{"norm": "rmsnorm", "norm_place": "pre", "optimizer": "muon", "lr_head": 0.00836, "batch_tokens": [8192, 16384, 32768], "max_seq_len": 256, "max_steps": 6263}
Each number is 500 + 25 x the weight over its row's rms, rounded and kept within 0 to 999. Layers, rows and columns count from 0. Numbers have three digits each. The size before them is the row's rms in percent of the matrix's.

# q: layer 6 attention query, 64x64, rms 0.179, rows 17-31,48-63, columns 0-63
# k: layer 6 attention key, 32x64, rms 0.199, rows 16-31, columns 0-63
# v: layer 6 attention value, 32x64, rms 0.187, rows 0-31, columns 0-63
# o: layer 6 attention output (transposed), 64x64, rms 0.144, rows 0-63, columns 0-63
# gate: layer 6 MLP gate, 128x64, rms 0.215, rows 0-18, columns 0-63
# up: layer 6 MLP up, 128x64, rms 0.216, rows 0-18, columns 0-63
# down: layer 6 MLP down (transposed), 128x64, rms 0.135, rows 0-18, columns 0-63
q48 097:489491559471507500499504498523504493504496527548508495481554500516462489499500497493486474496491451546506539473453513496491534534519516496545484508479481490467505472484467517555470533509536484
k16 096:517506449491484506520533514526533468516466489523452522528496523529521511475497478495513503498530536479487500529503495493507519514523467480512475527491509487462525484539501501528402487522505515
q17 089:514435504519534458484478491520507494450500465507506513475499497475491508521535513480517478482496516506485483519478569485538543482498504484501524517487505518556510457509445490517519470500489480
q49 096:465478480508504511489507516475516490512537506555539520542505542454530495492497533516471473505503539493485478495523527533480506509542510492564496518551484490480486482514473484510511547467493491
k17 084:494534519452453511530502491470527468498509526492481479477480502475501497492488478475502485526511485531512541534522486512492501514462462498491466488445477539517503528433504544522500516512541502
q18 106:507479502503486527479509477534448541527502477556514493564485506502507501502510498506482465478530478465480506481478524486496510509530499549525530491486452505520529508530575497493487500515483506
q50 098:502467503526514507492524490464484479500465447498553534482521476470505508469519508495481527447517511513487531477488468461511472487513528477486517509513535491503459522496555480474521476512505451
k18 107:517520506501507516446487466475516515489521498527479485512499513492492524537508508494474516488533517544493487510528480535512530495491473463488540480455544507495518499527493457524480561447483457
q19 099:480473496501508470541509511472529526510535502527494507520503467487472470515482485504506495464519512537511474490495529478542478516539481526526460508500485500572526464475498545501463533467531504
q51 094:552525522494512511510522500453429489521551509501508481479496495513474563491528483480516505486492530510533515488510537504491483516490510478433549500517516516497481472509504505501484542511519519
k19 093:521561476540563524500511495474481535487514481477499489473497480465508525514484511527502518501535485517531483473472497468505458533518520471509487521499478524498491456466497487522490489510533439
q20 085:525486508498491487460428510482468523494531502515483512474519485482498495492502461493491516518466482513526509489501463515473538502491485505494422473486490513540462472446503534486497514538489529
q52 102:465525469456505535461501557523453498504515485470510517501515538512482500504527516571494512516499500512526503485498488480497454463473517518536488544506509471503485525449522530510514492500506510
k20 092:486455504506508489477542582483487494529526521475481509471533494541483522491483478505493508462500498483541469530549529530499483561463504492535471509521503498512483491509495520507533501501506504
q21 106:496479504527503523511510500520489486477514530525516518468519478542517485475508506491462458504494484518487501473490468493515498523544456530520510519449506485480494432495550505453517468480471544
q53 104:535500516497468502468463425511494508498498460494529464531532492492514493472524482506488482521516493471460508520511560490480513480469483495513495469473510522525550487470497473489493519470483543
k21 092:481527470494475531498485466502482447492493471477509463460484499458488533503501506473513487512469515462483515469449507537527500494483533457477530475508523514518484474532492460543525511494466511
q22 092:500492506481448484498479523509520469448476507527502527546479501517537526498487478490509525494505421461506526496514483500497486497507451449482490484438476500517536499516515473490506496501525505
q54 106:500494511507539499496475504442439476513494551537497507531522505489530480484484518452466496473521495503476459509517465503471518500524509536514479507499455507540508479464531500482516496529465479
k22 095:456482495510525528493464474534522471471526532485494499504465505499461498479506483513477510506470493520498500478512481536474541537530465458527470473498502477510470510482490459522500483453537554
q23 087:482470509494489468504470526513470480481465502514448552489546494499497495523555497514484482508481497525509507543515512551519489510456498526532456489498500455473502513463461533482467495499516502
q55 110:506506494512524457454520497499499494500512540516401483526530463510496506484511498501435478536460474497532498484506475505495504541504493480494498520493534479524500462516525497495481465513499490
k23 102:507529510511480492542510495487482479453515513536492549511494492524488492500489556521532548478514523465543499476474495493502472508503487508537464533530499496481489513477552501507520567515502530
q24 097:473513461492516455526560552473480539485529531509553515439504464517499511454523514488501496479521488478489501499492526536512463479484459482520476505499526494491516525499518492493508511509508529
q56 107:508495483488473510499533494488538534469530517537508505470487516535502467466457524515446497481505527552509486473520508506505465445476511511493502494500524491496485528516512547568528518512514494
k24 098:490515529542501562474516525481502508505519494490538463503488464564544493508497536502477537532439466523501505492524515495493492451481507482529493517499487467492533489515524496526495493473506521
q25 097:519575548525515501498514502473475508494511497498547435483515510504546520455497497500517526489499516551528513511481494511525493515496463505490519530495518540528508497485497535473475529494499541
q57 097:474461526505496517473533506531519513454480507476528539493475490487494495462528512444467488500543499471469512521531505519543519498566517519487457458499494483508510483470511480521507487522515489
k25 088:527471498533468455487501470504510502518532526488483479533493553521522482523530514442569492485504474532513514493536510505469497494519528485505513459494507482549482464511507503515480474519487529
q26 104:534497506469536531489509516531463482476491519470537518486484513466509507474503468504556527524483498498515487475515486490539537505516532539520479501502485510502452506486484506490507492435510432
q58 081:498474497487530516514440539474509509494516476485535503527486502498531491517474431493495502488529493475518430529490471511526499454487520496550505476461496517509460518505500513485493520538495484
k26 098:472486520423509503510513529491468484527487521466480507486518489507452481532514482525509491481513490499530512494480536509467478472474495500536464485496492489470514462499469550439473490487525522
q27 101:518497506509512531510496491499504512526446565462474517502468554465495491475484478501465526502509472443479513559501498510494505493498453539506531484535524480475506472527512485514506484505525511
q59 100:532520444507506479480481517498472528456485498534506516493546502451484501518477492512515487534495554504549516527505476481509507490535465525517502487466474505460491497479555486519463505502528478
k27 092:466473560475465514515521492513477499491534496472521520508535495470516523468494471515514538466498473520517543510470508538531520472546458521490479505495495460516511520510500469494478472491461471
q28 103:499508441491536471494480525518534482492511516482481517494485503508513479500512471490494460534516475473538512492483482507500505492507466450462559477460501534468491509500525532497429521516484483
q60 112:516502494515524450518499478468509495511468491504494522485518450497460481502481481534528507505500444463525494509453508522542544528500554444504469492496497501512464484527516518489544501507510514
k28 108:505508514519529518492497444512505468443479499478557524499444473498521501481465507488505484518547446471491503494524476507485534478477509531510514501493522495485515533541520472505457482480519485
q29 098:505495462476506480485518492503482495500503467489522554517490464510518511544508537483497513473463531469474525482508458510491480497502546532541465507440521523534498477515521464463478515478484524
q61 110:455512477527498495515501512521521519478493495561484469503497473499519582533496546460494460508503516459486479513487506470498500513514508507504526476480461506541492507496551514458498520499498526
k29 094:525470469483478491502516490494552501531466551517534517493484472483478515515514532520499530542484512532520482476427500523487497509508501471478496466481507538477514501514521489475543483482452518
q30 097:518508470454522492491506480487465481478526491474507506536509489474520550508484557514560492474499539489476496534491516490483494500487470504523475508501451501546469431474503513527512506511495513
q62 090:503462507474483549506498484507525505528501475514435511458515495488461452521518493458511497469488494565479482522498495483501497501548498541493476509539466523507516465510470533507485492524505490
k30 082:517503474508502473497480519529554500496542523463536463485481531480526503552502479496503491487474512506513456488516454453509487443525490458477464510488542505490527513492491529465505510516480500
q31 101:470492513498469491511503527493524490497524504469495471487467543526504496486516471540518512504477506480491556482496547531469430529509527474451529519519475526514462497503467505499537502513501464
q63 098:448520451463479458468486446514521508522476491504527501528520499484457509490502511498503456488480478513535498501508517500506435497486513478471527497495490487560473525495499503507503541526521469
k31 095:494526500526527463514539551496537506530513498469514492529480513490495491496546458520482511484494503495506554501497518477506517516479532480514534485581522471503504484450504526480513499456503518
v0 102:474529544532502501446507475518508469500522531543533499494512431482505534492485547534529492491482519476478518517511455488496510485478478479473524470490542507507478486515503507474525475486489537
o0 091:469481550467498552520450556492482518468504508480507506542511519481484507442494457544498512522486481481521528488478512494528493495532484532534504510506489479474490526505489480513472511459521508
o32 118:484541481523481483467509481536496513512503527546513516475492478521510549536514563461520486498533519472494511506530520515513488499461520467483535461497494556504500481485496478532531499539518502
v1 093:520473518462515503493485500457528469472462494502474464486484468484505503499508448483491467476514516503495474454455471523532502505516521511517525460503525543443514519535498492555492519503488509
o1 095:489491487531519490535456464489547463489506497442494568498510515453514522482496481486533496503486535499478518482519478477504501500497484475467450486498526508543504514487468515494495504485554522
o33 100:492469528491475493492475497486504455469435506490492486483491515500503505477510466538506489465523463496490523518488528484535515473475525537535519526489455491454490471533496529557520466489523506
v2 108:528513464463496523468488452523448493502501507475493525496543537511481542510524530507524532491482513517521479475491558509472478471463525497463519490498518488485505510541469538476461489507508490
o2 089:494491522539527527468484488534495494495508491467479498535517520503482519554501476514475475543490500519525486463464491476475469540462478507498510519480489498522465502540455556496509498534479457
o34 118:556493474457530514472488489525471477480490491556507481501481511522469499476510471505518523497488514488552472455529508534507481462493528544493543512513492477480526514549469502474475497517499501
v3 087:502535470491556478512486516490535491518549491491441505457521504484507518540532518458504484540497507510523468498526481479507482483520492470502501522537540522521502531503459535508518462529494509
o3 101:487501531535467540495508477524493494480484497505491482481497536532489433449496503457509499510483494543490507448510466463501479528533478525484527521511513485479499469485474519478497552508518462
o35 094:504563467506511502525503495492537499525513442448460511488477544511505529513517529523523493516530476489477479506509528480515498464470514479512529492533497505541512525480487512494491437498477534
v4 104:540490488510467514511511538486471499508453487493488485506478537495536497535485533519534476520491533486502537495551466489493492552487519449514520469495454514488487473502492491476483497504557467
o4 093:469517527542525458501523490525515517456453487446530471486508504506506508523487493482461522523516479493431509509487467464500507478552508510474497517504515473521528540520479473526507495509514484
o36 101:504477527534516514492484545504495496535504499518489501521497487481514489519490463541518499510448517466534536504534517496518464546479469469541544463469494525478504437481518472501488502511525484
v5 091:474479533484503494461471518531482506479467490507473493524506488485472527507525491539456487508514456528518545536488449541492464465527503504525505497516485544536522513520496512466506453477501482
o5 089:507552459522460464474502480483487489482526517504478509488564515522525519527482530491502493510481504492500505526518510541525526508468438508487519508497522475550509561486488490519523530476491502
o37 102:529468497471473513487488529529433515513493495532505476467465504472472503474532516490457453503481514487489512495527477496485487475518469535490485465501468533522518454535515487534528481501474527
v6 091:468500525447523501499524487453493470469498517472517502491491520471530546511489518492489535507449484497506477559510496557528524468464469509533523513546512478517530481509495493513500529494501490
o6 093:485484480512511476513487479431494527504481472441493480514479521466465479510533526515510523477490531477496501463489452508492498472497523476498480507481493566505490465537480516538526491509461493
o38 113:474491508490518512517517514453508513506502485511529492512515491490565512505503488499499546529441500501459470534517502549496479514536431525508502507532503460516522493483464458474494523524497494
v7 099:503507491473519483512487496515481538487478511503518529468459518537471520549463494524519486499512460506492480511472528477538485498501456466514506492490454519557495459523501479480519485532559489
o7 090:507520466468533478445512518510480515508503464523529511552524535487483493528526490501518525486518513486528499471486515494501479505463501524536550454505499496505524541505522501426494513520526498
o39 096:494490494460489499499506521537529523500523489486509508507424454500484547484470513516492477505506518507494471494459485502523495493494457472490497508482445540561492501568493496513510512481506481
v8 096:545530499526521505468527495491529518477489489474515509458537527524495495484479491477531498459477493508495513505498469555501481433506531483475500537508555477483531496481474527478460513496469504
o8 096:516488522528540511482465487522480507487512506499478501516516555458528498502499462507445511493519499495503495499527475467558513493501478505479530446491551483453529502507528518529497482506490449
o40 111:500533489487520538490515451506526518492511468484532455477473533546485514486529496455546522489506457457496518491493496535459450463499533532496536501510484501490497501495493508499474540501517484
v9 101:497487507535496509465494506493514519475507468481489528448441477479522448482487532508490523524482539529521490472507445486547493533519529499487537512517508504503492461517486549528488496506500466
o9 108:525511536486480520508463476524553462491479515471483485494514532519487444464500501470462505519457503524520493509486473491515499489495540571513466537498534495481484540497495485505506504474476481
o41 079:479526514508534537505547557502501531504484497488510498524525485459517487499461510472493520479467541544529551477492503478535458510512490490494515493521499463475480457496511509501468468520512457
v10 103:488500447452501480484495528485462447507480469482475524536486505525447496498490507498520486500490503475482513472502464492511488475488451489469522537529495536502532504516486482451555528490506511
o10 099:523493536521478512485454494531530511486460470496430530500511457497499515483470496545539517504510479530510479512517540526508486516503513502492484550492487475460460484495531542475498505532506498
o42 106:458509503494476464482488509454499480516527510501492497481499513505472468537491482520472475502490519497526505471494473480483460493490476553494508520525499549548501470493480497465538572501479545
v11 098:509477480521552485546497480486515488497509476504503440503456518520511516518535517488524467530486526521518466500505495486493467498513586485512516479506529491480533483526499474494519485498556497
o11 092:517469518528520545522497527478525466518474515482548559509528458513524525517504495479505516487495503533493522507457509522544453481526486523467499488481457477457494523537515512496482495501519518
o43 102:513529503490534487501501477508492549498469488522520480493450522513504503480542491487517456493477490483483512478513465499507465494503525502550509462492535521456565486533516484453518481479533527
v12 095:460524511511471526496538495516553549499491447451502529509535498500500502511502456505517567490512477467479517473499509516500492497462516502516506514492529460441475486510514470496506500511473505
o12 090:480527515480492534549494498552486460487537444521486514509504501513511508482461498517509504545531522463497486498501488526456506524489472531515500517500477498554470548487493483513483519480517548
o44 111:515495518521509526470463471462562548492451479483460543481514478507527467510461480503507541524485486506468503523492478496468524490513510481507512516528539488448521497491476482499505506478505534
v13 109:503449494503534501504462483530469535488496506480487541537466506520479496448535488490464481546482518529468520491474515507514476511466509519501456469485508459528527504492490455505471501527517473
o13 081:486507517489488523501462516507534547476513507536481442471508520470499516444472483535498499469434464466537492469499523487505536491487520521515506503505473537517504473485503541486510497491494468
o45 118:508489506506525518484466452520448514472484550473513531541531533503482468490534465530499505527492494511455527503466480509498467519503452527523526483490503466472524528511483481465510491510498530
v14 092:508504506500457507512520533470504518482510499480538541520508523475499503519476442454501472485496492513495475510517467527524509477537518531551489469522544498537495455499499462494473471458479518
o14 104:457522522536532467533481463474535515485499503464541491458521487496477502503467514490518529475530475482527486481512517488497518523448527476503487533488508515510524549520501522515519463472456522
o46 106:504513488510478454494472505442529556494453534475489518510512513478496460480521488543546497462479470512491526518529484537515492504523513483493481500540513485522504474489468506490473514472531539
v15 113:499489498518460498492490498497495469520470476443494493503513481525491527483452472482472484497529500536491444482551454521486529471520508477478491514487515529448515515538517530537481491460504501
o15 114:516494524510461460475465507458528516521432528491450502478500449502514488525503516506495496483504515524486522541495500492536543492506543534474463516473525476494485473493488494479501489460486472
o47 093:499512519495480499487509497581530515521507478480488505476545515491527494484446477483541481505496464526495487483535493513467557476514487472483491456490460524473532512496461527507487471499511506
v16 104:511477513455479534532509501486532480484473505529483482539500528507525507488495494487480520530501493478540561511447485509496468514508503508514517565533437510500488495508480484502469457496535508
o16 099:468505526504472500501542479492504540490486482551552484516496499498467513512514518502518494498477480525480484497459551506485550458499502463512520541473519535478506496471519521456514535545482512
o48 093:506479556492526526492488525517489441502469533522475469496498535539512484484495476486478521474524475502547515507509452456469467521488499539506502521527471497476480451478511492507493466484479487
v17 094:544506484497521518467524479537502500444456509481511519510549467477513523499497462533546512465500529486558485505494510484466502508489468497502519487485492506447520508516459514500480492530460502
o17 098:506466488523470481530470466454520500493476543504528501446548527488476505496507528510519510513465563539501494485512507504502489499462527452531495489514531499531466509469488532491523501522499481
o49 098:529486499500505511446538508511481543494498502487501514449511469498530532518477517515586481457490508469524513477476502488476504509489497547502536524496467487474480488485493531506470514503473537
v18 096:512545491490484485513483495483489488491504525526502501465505504515491508471511456450511498470504506466556463490525488523491486524533467505486453469514455527501531504519485490541493515480466428
o18 093:516502534461503519497493539512491549506480479527520488524543494505532494505497521512472490485448514495570509495503475502512462510470517480497512528489531490442474538507492525509487494567495499
o50 103:537514501525493477474488497506548451496502506550481502468502520495499446473509468481474468478521516482530519487513478515487518487506484499493478465496453529485507484533489474522511499482506414
v19 097:464505535500506489504484490455502553465514514499530494508467461536494482505474516503496481532539471524526513486524423495468526528503526498490520488514502492514513450556485490516476471484507496
o19 091:492488504525481476521512512487515477509509530447495507514506505458522457467476546503445508519519502566472512517518479484530497508530512481474510498491542482484504433465505498485511497455513484
o51 101:496470527508495481481474474429522561474511505552531508523480443528436485473540516490489482487499488502495501500473505489467517498499510506491509509515512499498501474517468483518489441492504516
v20 089:474519462518479479514564512521501531516493488474511521482499483515537523530482513489497543514505523477497474483481491500509504543516536508464518529534433528490528503558501495536488479482484473
o20 088:498540496477484533497485455522538466497488450489503485516501480505497485530546510487511472516510493522513523497530528471563559533515514500532503517469451522470485510501486515495499481479515454
o52 099:524476512474523519491509509474491486462498522538533496522484459495543516464469501497494512470472517522506495507505497484455456496541507508470514484529485467506499534542569513527517518473521458
v21 105:517553513498469487540513527540468516539499494539521532523500528533512555495508525524510502466476523488449486518480502527521503545472505517495505474523479501472469489533531519491486468531512506
o21 105:522526496532514485502501498520499482500471440494505494519479521506496516518466490497497512530540445490514465487547476439489491466478543497449490526473502492501487518512491479505558500469525464
o53 110:509502524502497449503547547516497480526504486510526521476547505525502541485495521501496483473503523514466529472481521531520511535503520482520487518524508467490452455495541528507505472520494561
v22 089:523497507499522451490526535539528498503446478508521473469494551483513464507486498513543520482511519535521511514549466442483472528492499504505528516482493468522539511541508516507515507488504527
o22 107:519494497517460535529478508455510550492458524550533504496455484504474527527461495499479473486518492492476520471509489514515535506487516524545524498492492485491544521505514469525476469468545513
o54 102:510486483459511466477491538503501529478507466538545445514474531498518457484511485517505534471495503497526468476510500480481474470474474546493512496450511504512511527525516465475544515517480528
v23 107:505508498491474519480500477489506479526495442506509506531485506525528470463514513519468459510507482527543478538513499507485491503485481494518510539459444516537438522493501536459506493495546524
o23 092:527530502506513518464472435519476486486515505552450485508469516472446552513521515484490509529499490509506501526476470486528466483475506484468550484475489501523494471493509475543513503512498504
o55 110:454515488511480497513491486502523441513499472465532526526487453531503478446494517520499497511501474528524509558537503494495512541496479538488493504485498532504460499492465527492446480523486521
v24 101:477463509491472513489541532512445493484514515502505518473495491528520494484501535478545477500508518539525486519499506497459528513505508454464498505532520463520468477478535471528495483532441469
o24 106:493465500488488524538489449506507471530536494503465473536454534480479465484495482522503454521489497526499483563503508508527511522503486512464488472499503514496522443474464521503471487535525500
o56 092:499465473495470471494515544496479523511491500489504552496490505505486482468526504484513513510500555451516537497479501547458537488491507456494533549529507506495495521514540507505486471553471481
v25 102:492476513458505507487528459457488491541484524507495536479486506463518521520533535529563468480469484493476512516509509533466482510490467538468500502491463528490492477509527476514478529468511467
o25 085:512488502514519487486485508473476519486512497487489463521506531497493507501466489485513458479479506499518538463521491464467518475525446449446510481485530475550500482467467507562488524523481483
o57 100:525474468474507523473495501488498452542513548483496548495456498461544531499520464518548493489516531525476497501485495543523474477506525524465522517482500515517507458525540477512506486515504489
v26 110:493481496546491498480497542500479512499480451529440532489492546513504481540518470508457503505511548516477458542507460499527508474486514520467519470496491552506511518514498502507467503483477513
o26 105:507486484504531447512497462523517530508470538514506465514499513470542480508511483498535504450537488525515459492516556473515501537519543497460497484503483502484523509524483544487504480512536471
o58 097:490525523518513538492495517509486536523534466552470513464508535531491504532508505476492482526477542486489499536493449499479520492458501497493574471501526507492483500462488490509465543493486509
v27 108:509532498490504503502500471479486484427484486495522521520524528480454549518468481491505530518501508482475491483473498496519524508495500468553498494486494516451453468475502499485499487445489557
o27 121:482519505531483449499536466463502505520534464464495516494529485480515536530473473522472496500513465512529480496503520518539548486459477469496456502482547511511480470485505503488493529510520544
o59 110:522518455485495493524530509463481481490505482499525560527476514500453538531458530491540509520534540491485517496483514456504501511510521475538544501491485510476474472499501511513492491468518552
v28 109:484458506489514459532476516476486515500474537528535501530495542507529485485541447472476543531511496477527507523509479556529482519514524500500479484494501492492500465496490453535544488521517508
o28 089:483500481457476494537562532489534515512487458506553469457488489497518520498463556507521490502536462499498504487521534503515500514454497515505531501506491489517519487535494540508478515467490530
o60 112:507461500485522513508500491479490541487523525477517536495484560451502479450506448472467506509515530464503514488545482498511510463536510512517483457505483525485505469520516493500531491554506482
v29 091:497486481492491528505517475521482488472523468504505539500528494509508520424488510492493490458465538491478472530454484497508485475529522418535542518518474476504512512480513516489493523504522504
o29 095:472474499509498483500507496552498466476497494541464508512543442452516518517459534478518488512543511471470502503507505476516523488488483531481463485470516516557474502460473495509500490464487505
o61 089:463497520505514535518516476507487494494525477504535497460518488517496531506510494498466482473446513486521446491465486506503454482532536456542522519519479449482501518507502530516496542544506472
v30 105:515525550489512517534483504470494478508456477523455511506487502508531480507516496541518458507529493516508496473463542486440484485471497479529488505511479465486472488512488566552505516504492499
o30 101:498512481479463537506513458463543490509560533528506481530521493484531503517511503503532470517478548464472523534478514493488495507507524476466487497500483544539505462479524482512506546494498471
o62 087:493561505479496520525499551497456516494506441500505470465481510526471512487496486504495536501518478484505467492497475487467477462501527495533533483517497471470456498522524557535484510486480528
v31 103:501510495442514477472506497524454568454527523516468509506487483478512519501486479532524494488511527478496538551507520514464491499459454498504493566501479471499513511521491518520498516502513492
o31 094:527465505549517507470514514490493528536518520479513513524491470513480520477515526502519529501473497516515492466496517531502473498512498521472514562513546532487562522455508531482474505462487543
o63 108:490532479461512475476530503526464543480560538512502490504486490510516489508498447498534514459527532446493509508495492467483503496508498476545504500510445518479483464525507494544525501495518481
gate0 105:542492503499534530493517528483503493504497496500519522528531524542475505477492559526510490428469487492522457503535480495549511519475485507484522491514521507495499509520530488506478476554465459
up0 093:495532487467511522503487464543499531515499489532474507498500512478524504537495466499498489551524507520522515511487505465520498495531503482523526496515521419519547502504455521541507459502493547
down0 106:499498482488459474495474464510519495488527500519521511488491490472505497488520497481520496510502515488499509459484501517481470489508521440521428499544549457461434476482523504499519488507509451
gate1 112:496487495455528487537460507507471512496518549467528509494498509522518465540485477549505515543492540509512530516510503482472483540467487537463501518519514471467461495482528497503465499546494509
up1 104:492510492490513490480455501467513466506479502476520503488489501490435548484484470458523516528503468546495477482504531517512519528496493525531523465456515489514492538485458500463476499468535463
down1 109:510528526475461534430507482514511526478502514490514527461467496476518537492475550478513487537480491529473515474500514527476502534503494499530454508508478526492529453511470487504513531487466492
gate2 102:498532455489503511477524492459517493469516537465500519517494474490478490488514478540498513469511474529546503540476553492540475489522461509501523444501464515507484529505473509522496470495539476
up2 107:479544517516461495507517528508518538499505529488501536519518515492510467485527512521466499482468445542513474469488551480512476523472437515482476491487531527523521498544494498531517524516515499
down2 110:493482453534451485466495511488465488516513496522528486525461493473466472536514531518489520495475474520460499493514517513519513508504477499487464468512518527538516535478510521495552457494496442
gate3 132:504495443485473480515476472513506484485530485506484515510501494479444472499463483491510516498448455502497502508484492500509458501496499450525540469492498448466466457494526512481466488465518536
up3 128:500519499510493520507497496464509510507545490511535548499480496486498517478488522522465489530498493525554479491524504544451463489430487547491489522536498510520522512504469501501506516441479528
down3 116:547484527540510522536502495526544499512523504504497512480464497452519480524503520500472501522517516507497525507503484491480518460561515515453449503452502516510534517496436476517482515484498497
gate4 114:520486468509500501460499451516504513534455473527494493499515495485493515469558485497527478514500507495478492471451540475496495464513521499496551527478466505468547495475530497528471468534519521
up4 109:490479505537506519516517453505477557506517532481506499476504523462491475512512486481471538466493540511493484509476532533465535495494508482492483497457482475492463526557562518497505494475483519
down4 108:475487516484539455529495467516485554436514498491461516462501477529499498487470533537463485501475509521490505540509495525513526516495465488532556508505538478501510519497508514489531511512467492
gate5 113:496502504530464502497520482461494488503471531538478496554531498546514503488496541485516519478492483466481541500494540466489510468492499500526511517520506557530499468510493460488504534542461461
up5 122:536490517454460462503491540522537535498456499489522551448536516491500512485480472472469458509503503520511519502476476529516497504545493482489532506490484525481518533482497524524506448505504483
down5 113:490524516489508552481510573515521528502516446497486507493538485522506523504485487513538483502552519504522459502492471476474515535492501488477525497451491495508504477442513520483529459494511512
gate6 108:484495491489536472500480515474523494500485534493488427474475535466499502533509493535488522495491514566468522496466516502513458484497467514485521523497487483469504525446508459495501468459514503
up6 102:498534508542505497514530510490470493543484471519475497521492503517529469504529478496486524458540492481525546517557486502473522555450512492508523522499485496509443491494493480502529521487514455
down6 106:496506533468457498524507541512496535514480526499497479498503517428527511479496558489462502512494524494448463471470524501510509490530499493502568538509529484507524506509536505496515503516481516
gate7 091:471493503497500474462532538514440474543481496510498477514480502505512445505500509522531469509517527510536550484486513497502493471489481528474464495479445491467505528495499478531459458493513478
up7 095:522529481497510512476490520463446510508529469517509467518487518544505536536483467505521487510509555513489521522515544463525507465480484523502449499502470481497519509467494514536462499476459488
down7 092:506483459486523528451502488544442471461489524519487526530519477466521494454469486524514484512470536511488498509493542485543470473528488500491480524501513493471484517515502475539497540515498527
gate8 092:541520493518502497514497522526479524505476515488464476533459480484505458494521510458495464461550496504504517533531459515495497513509500549489445489475454477483479468526506478487482466478505469
up8 093:549557470542505527503527493509509491500482508484474459523523496470496447500469521449515501470529505518478514523517533483517540525556500523474489505467482510489499478488521476528504496486532475
down8 091:468467483471484508528510530468478437461531533483520511504533532540510530509508514497506522463458482443529512467479506524506456462520516481516537502495483535501485484510500512495508517499512520
gate9 096:481477484491455520475492538490523517494481473513519512517531455532506510570519498482506520463568533513480493478524538517510510485495535481509491543494479508513497543506509531502497504527545503
up9 092:481504502465527456458498499525557533470483513526540479492460472532537516521485503504510520492562482499487516477529499496515490517472519509502512499508493466532540496493473497516501538469525552
down9 100:540482495513560463496486485497500473493532492517541478508518519493481473502469487517493529495500519518530499493444464502492459507483486490479549510503532548509495522495488526514545470556522468
gate10 094:481514505503501486525479541476504457482500489559515510548497481484496462476514489493480554520519490511495489461469499464520490480499513468478503522469467482492530562479485500501510552495545477
up10 095:501455525519482516464444507497499542484509461522521485451546510526492468474491507506490484454500511508523521520515501483507471499551519484537494516540470478506531506468547537508506515510492520
down10 091:490481495457559494473488483478483495505536510512467541503492503513477522468466469484510498518520505505491526465513524532487482484510540451501463468483532540502473523530473507454538482462505509
gate11 095:501491522467495494487477510454519480558460479531444457505494500492500537523512541546491495456513511546480480511487513504529487460520473507503476510515487531506464516473479491496457529510494491
up11 091:466488485480467519549517474502494473479504525510543495546518466521501502504493533542519550482513466504495492501459547478515520525504538501507521508531503534454503489478526523494532473505464526
down11 093:482471523458533507476498470520460497527542487509532502516526555511489459514512491524530510508495487529465502513500497446510487470495493495523492464508469496497485452469494486543524522529447483
gate12 103:550477473509498479491463500491496497490468510537467523493502509493472489572490509508504479503511504524503461493520540494459509479449463518497514521545537488466499496494493526471493489494455445
up12 103:555537447489513504489473478462522493497467523538477508523477474529514474542473499518486497520495520535510500488510539483425523484486493518544489484500511469511494472492501485480511464517479523
down12 109:468508482497506489474488487458481510515501493472553483489505506506512510452506518495509490453487511500447547495496523478548519533520525497444478469445489537535470475505498503508546505506487499
gate13 091:513485505490561518458519498492513468498526489492492501480494492510529469451527470523466492458527482492484528484558502533514481533460505488536495515524519522498534476533461493504451518512495474
up13 085:538492505542512476481458490476490533501511468480478477477440502465475495543511514489549493498496442507510470502529492492509465510495503530476546541503485450493477520497492488468526498508517476
down13 094:528504487515528492480471524482443489543483491498480506513464516508511484527510474474457503509499500452523461507505511498477470540544473527495523527456492516488469553508514516515501495520560518
gate14 078:488508453522517489508501507509478455443491507523535501509514486462492523480501496526537525508493511543497460537537524512480506482480507506538506491537454455566476524463506496495514499526504503
up14 077:519488476497519490481523524485503422534533504521513489532498487468497547468506501525548545502498518501488503518522529505548466490497484485549489500507485501545481513493482503463466524494545487
down14 080:487513501493509498513483511497529481495495429499501501442517499459479517517491532491502527501516490513445470496519538499479490477519491507498500515514460502557478500497472492579485496441495507
gate15 089:508475486566506490480532452477502509491482484514513496490496450508504511495494507472492545555540509479480532495504502478477503484474495476497510526511537538513485486482480573492481473536541505
up15 088:520503515473468495458508457508498501520473456489482510470490541465495480537501518525522508483489523473468467453511508530541545510469511503502489546512493540458511495513510450483472480513502473
down15 095:519474487499512538501483466505506523516481557529498486474461548511471497473495488515458492476498500503511515529451484489500492476528473498532476502536479450503539509518489462509544483455462495
gate16 118:528484472495516491459458546536507495464459493486517527478503545519493486496445496545506464510528458511509519476494484510530504503517500489537535504483471523522483491515472477498440503513477475
up16 119:429488518495490520513499546519510537487489508509501506536451532476513518484459529488521490503509526516476519465558499527506484446470478500498493539481459482492484508483468476481536487491501495
down16 110:513474557520473503484494499472512508518483510507514492514486481468486508550499464495498473530514545461498538491510528524515557478463533514466526505449532466462510510457497504528506518479503495
gate17 103:467513492472493490538476497517515504462542475550533496501470477552505525530527493571457513528500524482497508524470487527477468507532506528500517514508465530502504468483513517472485500480496529
up17 114:516500470500459497566497481531485527512486483533490491550472457513478500510503486532513514519482534475458503475454487536503479518529548469498518483465479490509484520493511513518551508474471508
down17 112:470464482487533475501506511495477534515511489498475479531471513509516502467488475487501549504543519470495533475478483484536496529566497501497475485497485580449502499520511493485518475509480528
gate18 081:508508530471471488474521468494490534505502466517494479487483522510450477534549510485554546480526521514479463487471518463522498474487515500521491490497477503470489499505500539529475453450479474
up18 072:525489486551480502488480505522523506513524495506480517475464454507562530498496514548463444496466480507488529496498494528507519499501481494505515472481501462513541465507512471517549524531487537
down18 081:493501507486499541491498494477503489478523480484496501509537480513549507468419476503466492499499482485530494522474490520489532539493549482475501532532534510481479499448472517485466464515529473